{
  "optimizer": "soap_variant",
  "batch_tokens": 65536,
  "seq_len": 1024
}
Each number is 50 + 12 x the weight over its row's rms, rounded and kept within 0 to 99. Layers, rows and columns count from 0. The size before them is the row's rms in percent of the matrix's.

# layer 5 attention output (transposed), 192x192, rms 0.134, rows 103-127, columns 64-127
096:42 53 32 67 27 36 46 53 52 60 62 33 15 62 38 63 65 69 54 35 60 58 52 44 58 48 48 31 57 50 54 51 49 43 60 47 55 44 35 43 64 48 35 59 58 41 36 42 35 42 59 70 43 64 55 57 61 53 46 40 28 48 45 59
093:43 29 56 64 44 54 51 73 61 49 21 29 60 32 75 33 52 36 55 38 72 56 53 51 64 58 39 37 56 45 41 44 34 21 65 50 64 52 77 51 57 46 37 36 43 54 37 27 60 43 70 40 47 39 43 53 55 45 33 57 61 35 41 43
091:53 52 36 57 27 39 61 53 47 28 50 74 66 49 56 52 70 52 50 36 42 48 47 33 34 23 53 51 43 34 47 65 30 53 43 32 38 67 41 64 59 56 61 48 54 56 49 70 40 57 55 54 59 57 40 53 48 29 67 61 66 47 64 45
090:37 56 81 40 61 64 58 55 37 52 39 39 39 35 50 61 46 42 55 35 56 40 39 43 52 54 50 46 49 36 40 46 31 25 44 57 45 53 39 37 56 53 43 67 37 57 56 62 46 56 65 43 57 59 25 52 60 47 49 59 67 36 43 39
090:63 46 57 49 58 51 55 67 55 55 49 48 45 38 55 54 69 56 65 46 76 69 56 60 47 52 45 57 60 66 63 51 64 41 50 49 49 49 38 55 47 51 39 74 64 56 51 57 36 45 55 46 30 61 53 38 53 50 27 57 52 38 67 51
090:50 29 39 50 57 59 52 43 70 38 36 48 52 41 60 32 65 67 56 51 34 35 58 60 32 58 53 61 41 45 53 58 28 42 59 52 59 34 63 54 53 58 60 55 66 20 50 65 56 42 76 36 43 45 65 37 47 65 35 70 66 35 50 49
094:36 43 54 55 52 35 60 44 30 70 41 46 34 41 51 55 81 50 52 58 72 42 69 56 66 65 55 79 63 41 37 65 53 23 51 28 46 46 26 40 57 38 43 60 55 38 45 49 51 60 76 53 60 67 40 33 46 55 55 56 27 43 39 24
094:52 47 46 50 45 60 51 60 48 57 78 65 54 48 58 53 57 54 29 65 37 45 35 56 41 47 48 84 31 38 51 68 49 44 61 41 53 42 36 52 46 45 63 34 47 58 50 47 30 48 36 54 50 20 48 44 69 40 38 35 53 47 49 60
095:52 58 54 36 51 62 68 52 29 31 47 56 62 24 60 52 47 26 82 41 53 58 30 64 56 45 37 36 35 38 62 41 41 59 41 26 74 48 46 70 52 56 60 58 58 55 48 54 44 44 52 38 35 55 40 51 35 47 41 81 48 59 49 49
090:58 66 59 43 66 49 46 69 28 73 67 40 58 47 44 47 62 60 37 55 39 45 52 63 43 40 48 78 35 55 42 61 71 79 64 25 31 43 60 58 50 44 55 56 51 47 49 55 62 70 58 55 39 61 51 49 64 68 38 34 51 60 60 59
095:55 52 63 71 54 56 47 60 67 44 50 53 52 72 44 51 62 47 58 54 50 47 65 63 48 82 59 34 67 47 66 43 53 36 37 48 57 48 60 75 53 24 48 52 39 51 55 51 42 46 44 56 45 74 79 62 54 48 54 73 30 36 39 51
098:51 56 51 38 52 31 44 61 64 48 50 63 42 55 45 55 35 54 39 48 44 41 43 61 56 47 44 46 57 43 50 18 71 50 28 34 55 68 27 40 62 40 36 45 32 69 60 48 53 52 43 71 39 57 72 43 60 44 57 39 38 62 48 56
094:59 37 81 45 61 25 41 32 53 27 60 39 31 29 53 48 58 28 56 48 26 58 43 35 28 41 49 47 49 41 63 41 27 36 50 74 56 58 50 61 44 39 29 32 54 39 52 45 65 36 56 61 51 31 43 54 34 55 38 30 50 37 52 54
098:39 36 65 50 42 52 61 49 73 63 35 39 63 76 75 44 70 42 36 49 55 61 43 36 41 44 66 43 50 38 53 43 50 71 40 44 45 45 63 43 50 66 42 64 51 39 33 47 61 56 54 27 63 57 44 61 65 56 32 53 67 43 54 38
091:56 51 56 49 41 65 54 67 46 38 72 47 64 68 60 81 70 52 15 53 61 55 45 50 46 57 39 26 52 64 50 56 44 39 41 57 42 54 59 42 28 62 39 60 59 55 55 47 43 59 59 61 49 50 35 24 41 73 57 47 37 48 66 50
090:43 45 70 49 70 48 56 58 52 59 36 57 36 52 62 55 75 39 60 53 38 55 58 54 56 37 31 66 46 39 57 52 50 38 39 38 34 65 62 50 62 55 49 60 30 80 49 36 36 20 46 56 47 46 57 59 45 66 58 46 36 50 45 59
095:54 65 47 41 43 68 46 62 57 46 70 68 45 47 64 21 40 35 57 61 53 54 63 38 54 65 34 47 38 34 59 27 38 57 43 62 43 57 67 71 57 79 31 56 48 57 63 45 59 46 50 62 52 60 56 56 71 46 47 49 35 39 35 45
099:46 47 68 40 36 47 42 65 40 73 37 42 45 35 26 70 25 51 58 57 61 53 50 33 50 55 48 43 24 52 51 46 38 56 29 62 44 39 49 27 35 46 61 54 56 32 58 41 48 33 44 35 37 40 37 51 74 55 39 35 73 67 37 38
099:44 52 62 68 50 50 31 34 61 48 58 55 58 56 59 57 56 63 52 47 62 39 66 58 51 64 58 30 44 54 69 30 33 43 38 53 29 68 34 52 72 46 44 36 54 53 53 43 37 64 55 45 50 58 43 50 44 35 60 60 63 32 49 64
093:49 52 63 47 52 36 43 47 47 42 68 47 39 33 52 62 48 73 55 44 43 53 56 88 38 58 54 49 14 49 55 50 49 57 57 54 60 43 65 39 38 49 37 32 55 61 50 57 39 48 60 42 44 47 67 70 67 23 70 41 47 63 25 35
096:57 22 42 52 51 60 59 41 58 37 41 52 47 32 46 43 51 44 52 57 53 57 92 34 51 58 56 48 47 48 55 42 62 57 59 41 45 39 47 49 59 55 47 53 50 52 37 57 40 55 32 48 53 44 58 72 49 41 39 48 43 32 53 59
093:43 44 38 42 61 44 38 45 39 39 71 63 59 43 42 45 72 57 46 32 69 54 50 60 54 41 35 61 48 68 59 44 75 46 62 82 60 40 75 58 61 41 45 62 38 41 43 57 59 39 30 52 43 45 49 57 52 76 42 52 40 57 70 39
093:44 65 61 36 51 62 59 74 32 67 40 54 51 28 41 43 58 46 42 55 49 49 49 33 30 52 38 52 32 45 21 54 71 42 66 57 52 46 61 42 66 57 47 61 48 48 48 42 37 64 51 49 52 56 49 44 38 55 45 71 47 38 35 48
093:53 54 60 30 36 19 44 62 50 50 49 59 71 38 31 44 51 63 50 46 43 35 55 68 55 63 56 61 52 53 54 59 60 60 51 64 67 59 36 45 56 44 55 44 69 51 50 47 29 53 47 22 40 47 48 63 67 66 41 71 51 55 71 54
095:50 42 47 59 44 53 40 57 61 37 50 52 35 36 40 51 48 41 37 66 60 47 52 64 55 73 42 70 40 58 39 57 58 49 40 33 69 49 39 49 42 50 25 53 20 60 59 42 53 75 64 46 62 61 59 52 41 51 29 28 69 54 53 39
# layer 5 attention value, 192x192, rms 0.144, rows 104-127, columns 64-127
092:52 46 53 54 68 63 51 46 47 51 43 50 52 41 60 74 45 61 38 51 41 43 54 75 61 46 61 49 58 73 34 50 45 42 46 28 31 53 46 70 32 47 36 88 63 67 60 48 57 66 57 57 49 40 44 47 53 51 48 45 20 41 52 35
096:73 66 31 35 36 60 56 57 51 59 52 53 83 43 66 22 67 37 56 36 55 45 32 38 45 22 45 47 42 44 56 52 50 78 36 49 45 62 35 40 52 57 58 53 32 45 46 29 42 54 41 69 52 73 52 36 40 41 61 63 73 44 41 34
093:55 51 59 48 54 77 47 71 27 52 50 38 37 48 45 60 41 62 66 27 53 37 69 30 34 55 72 57 39 35 34 49 46 37 61 48 53 42 69 60 63 61 45 48 64 44 64 48 42 54 61 61 46 49 69 67 47 72 44 56 53 36 50 45
093:60 38 55 46 59 58 48 70 49 52 49 37 46 39 38 58 32 49 37 56 45 46 47 58 61 67 57 57 55 72 35 35 47 46 49 32 38 68 58 53 42 50 56 81 47 45 49 35 43 39 65 64 56 33 53 31 49 31 52 53 69 48 70 52
098:64 54 43 47 44 75 31 36 38 34 71 44 55 47 54 52 39 40 42 71 39 63 60 66 60 81 46 75 40 63 35 68 36 57 57 70 46 42 59 50 33 57 53 69 41 50 63 48 71 46 60 53 66 53 50 60 39 44 56 67 52 52 54 54
093:54 55 67 48 46 50 36 61 50 70 69 31 48 57 55 57 39 45 43 63 52 69 61 33 72 48 55 39 56 47 39 67 53 52 37 51 74 42 63 43 39 46 48 35 74 78 72 48 41 47 38 59 34 59 53 66 53 47 58 54 52 16 62 46
103:68 49 54 52 45 47 49 70 57 38 46 52 56 41 70 56 41 48 38 53 54 22 37 50 38 44 34 71 48 72 44 63 51 39 63 35 42 29 69 50 35 32 45 50 47 50 61 50 55 35 39 55 60 50 51 41 48 49 37 56 52 69 57 39
094:47 87 34 41 44 60 58 74 40 71 69 70 53 62 64 60 49 59 60 60 61 44 54 47 57 47 34 34 64 46 50 67 45 69 54 45 48 67 65 52 40 65 61 61 59 59 36 51 29 43 21 49 63 53 39 50 61 56 60 45 46 25 46 69
097:53 33 49 36 46 54 43 63 40 62 35 60 43 50 45 43 48 42 30 20 64 40 23 42 50 66 38 51 65 53 49 47 55 54 57 52 58 58 47 45 46 58 25 28 36 63 43 79 37 45 39 34 67 34 41 47 62 51 42 82 53 52 53 63
097:34 72 50 60 26 43 35 32 52 60 54 44 54 49 40 60 48 41 37 38 40 40 62 55 46 21 62 75 79 47 37 73 60 58 32 46 74 22 51 68 46 45 45 25 49 39 57 40 42 29 55 59 53 59 39 59 51 44 49 66 54 46 70 49
098:64 38 60 36 69 30 42 50 36 46 61 68 32 62 41 33 35 31 49 49 37 42 54 36 41 46 35 60 48 25 38 50 56 41 65 47 64 57 42 30 59 41 35 36 57 48 51 47 37 56 45 52 70 42 35 55 62 58 27 32 55 46 37 42
098:68 50 49 43 39 38 56 50 72 46 57 53 66 44 49 25 66 58 70 76 59 37 28 58 75 29 48 63 27 56 30 46 60 48 60 69 42 47 43 37 50 63 41 44 49 63 36 50 54 47 63 56 66 67 47 61 46 63 58 37 83 63 41 42
096:53 48 32 24 15 46 40 51 60 29 55 51 48 58 39 53 46 47 47 41 43 63 47 65 53 46 57 62 41 49 63 59 79 53 48 34 74 44 44 34 47 67 69 66 47 58 47 61 61 74 39 51 46 52 38 48 49 40 55 42 58 70 56 50
091:77 59 64 49 62 40 65 55 53 40 26 31 56 86 52 44 57 38 48 50 54 61 54 68 43 38 62 46 59 37 51 26 54 52 52 61 59 38 22 44 58 54 53 70 45 61 65 41 36 43 50 61 41 79 43 48 53 45 58 46 44 45 33 26
095:40 39 63 63 37 43 63 51 57 55 34 61 34 55 23 47 49 57 40 48 60 45 40 43 35 43 45 55 36 66 50 70 60 61 46 47 44 37 44 41 33 62 40 41 32 53 43 50 47 41 57 44 59 48 62 44 56 46 64 46 67 37 32 61
093:27 46 64 25 41 52 73 55 66 41 71 71 62 41 55 33 57 57 72 51 49 57 43 24 44 50 51 50 57 46 40 68 51 49 38 33 61 34 44 46 44 69 38 54 47 40 49 51 64 40 44 50 71 57 36 78 48 68 37 62 54 52 36 60
096:40 24 49 51 64 53 69 36 40 78 56 44 41 42 41 62 54 65 47 48 46 45 56 61 67 49 29 60 43 30 46 58 38 23 43 54 39 52 68 36 57 38 58 41 59 47 67 42 51 61 78 38 38 60 66 40 62 48 44 49 28 46 26 42
102:58 70 21 71 55 43 32 54 67 44 43 34 55 41 47 37 33 33 37 56 58 46 51 75 37 42 50 61 64 66 48 13 59 51 43 26 65 59 41 28 57 53 53 38 39 68 36 44 59 42 28 72 61 43 54 58 52 50 47 47 47 45 44 49
093:43 56 58 39 69 32 38 52 49 39 46 29 37 42 36 49 66 46 40 69 48 50 50 61 48 47 48 52 58 39 45 40 50 53 56 54 51 73 45 61 53 46 48 52 39 33 76 69 48 52 29 48 65 35 48 44 48 48 64 25 51 51 34 51
097:65 60 42 48 32 49 30 57 45 45 54 43 55 54 68 51 39 37 63 49 50 46 41 64 57 36 73 24 62 60 52 21 58 71 75 39 57 47 70 35 46 37 47 54 47 39 51 39 55 40 57 59 52 46 32 38 39 48 64 49 15 50 34 37
097:59 55 50 72 48 53 49 46 63 44 41 49 36 52 45 67 74 57 55 59 23 52 67 52 67 49 31 52 62 67 73 53 39 58 52 38 44 41 68 58 43 41 57 38 39 57 40 52 35 25 57 58 85 70 38 61 53 54 43 67 55 55 61 55
104:38 63 43 40 34 73 42 48 48 45 43 59 36 59 79 70 30 60 42 51 45 63 59 51 34 46 61 46 55 50 60 48 33 31 46 65 61 36 71 66 55 63 54 45 49 44 51 59 52 40 50 73 78 47 43 49 34 42 45 50 68 39 51 67
099:66 57 49 51 45 50 36 40 66 56 39 64 60 72 50 42 65 69 57 37 43 59 63 50 72 45 54 60 35 51 43 39 13 50 81 51 52 34 56 51 45 23 46 31 46 48 54 45 67 44 33 35 54 66 50 37 57 56 48 41 34 59 40 38
092:27 45 59 58 39 52 38 58 66 52 59 42 43 55 49 41 50 62 48 36 47 58 22 50 63 53 59 39 31 66 59 61 51 43 58 50 54 54 42 35 57 67 48 65 37 48 40 45 27 30 39 47 32 55 36 59 40 55 49 40 54 60 69 50
# layer 5 attention query, 192x192, rms 0.165, rows 128, columns 64-127
073:61 46 55 65 49 56 38 70 45 51 57 45 54 55 61 61 71 43 53 50 49 45 29 46 47 82 30 49 59 42 51 35 62 54 56 50 54 69 51 58 43 41 45 22 38 38 42 39 43 41 48 42 49 45 51 53 60 75 56 49 31 48 51 51
# layer 5 attention key, 192x192, rms 0.159, rows 128, columns 64-127
076:52 73 42 70 49 61 44 52 40 51 54 35 52 32 41 57 65 48 41 39 50 52 43 24 61 60 38 36 60 27 45 59 51 52 47 54 59 55 52 55 64 54 50 58 40 29 26 45 60 53 63 45 69 47 46 54 50 61 43 38 48 46 49 57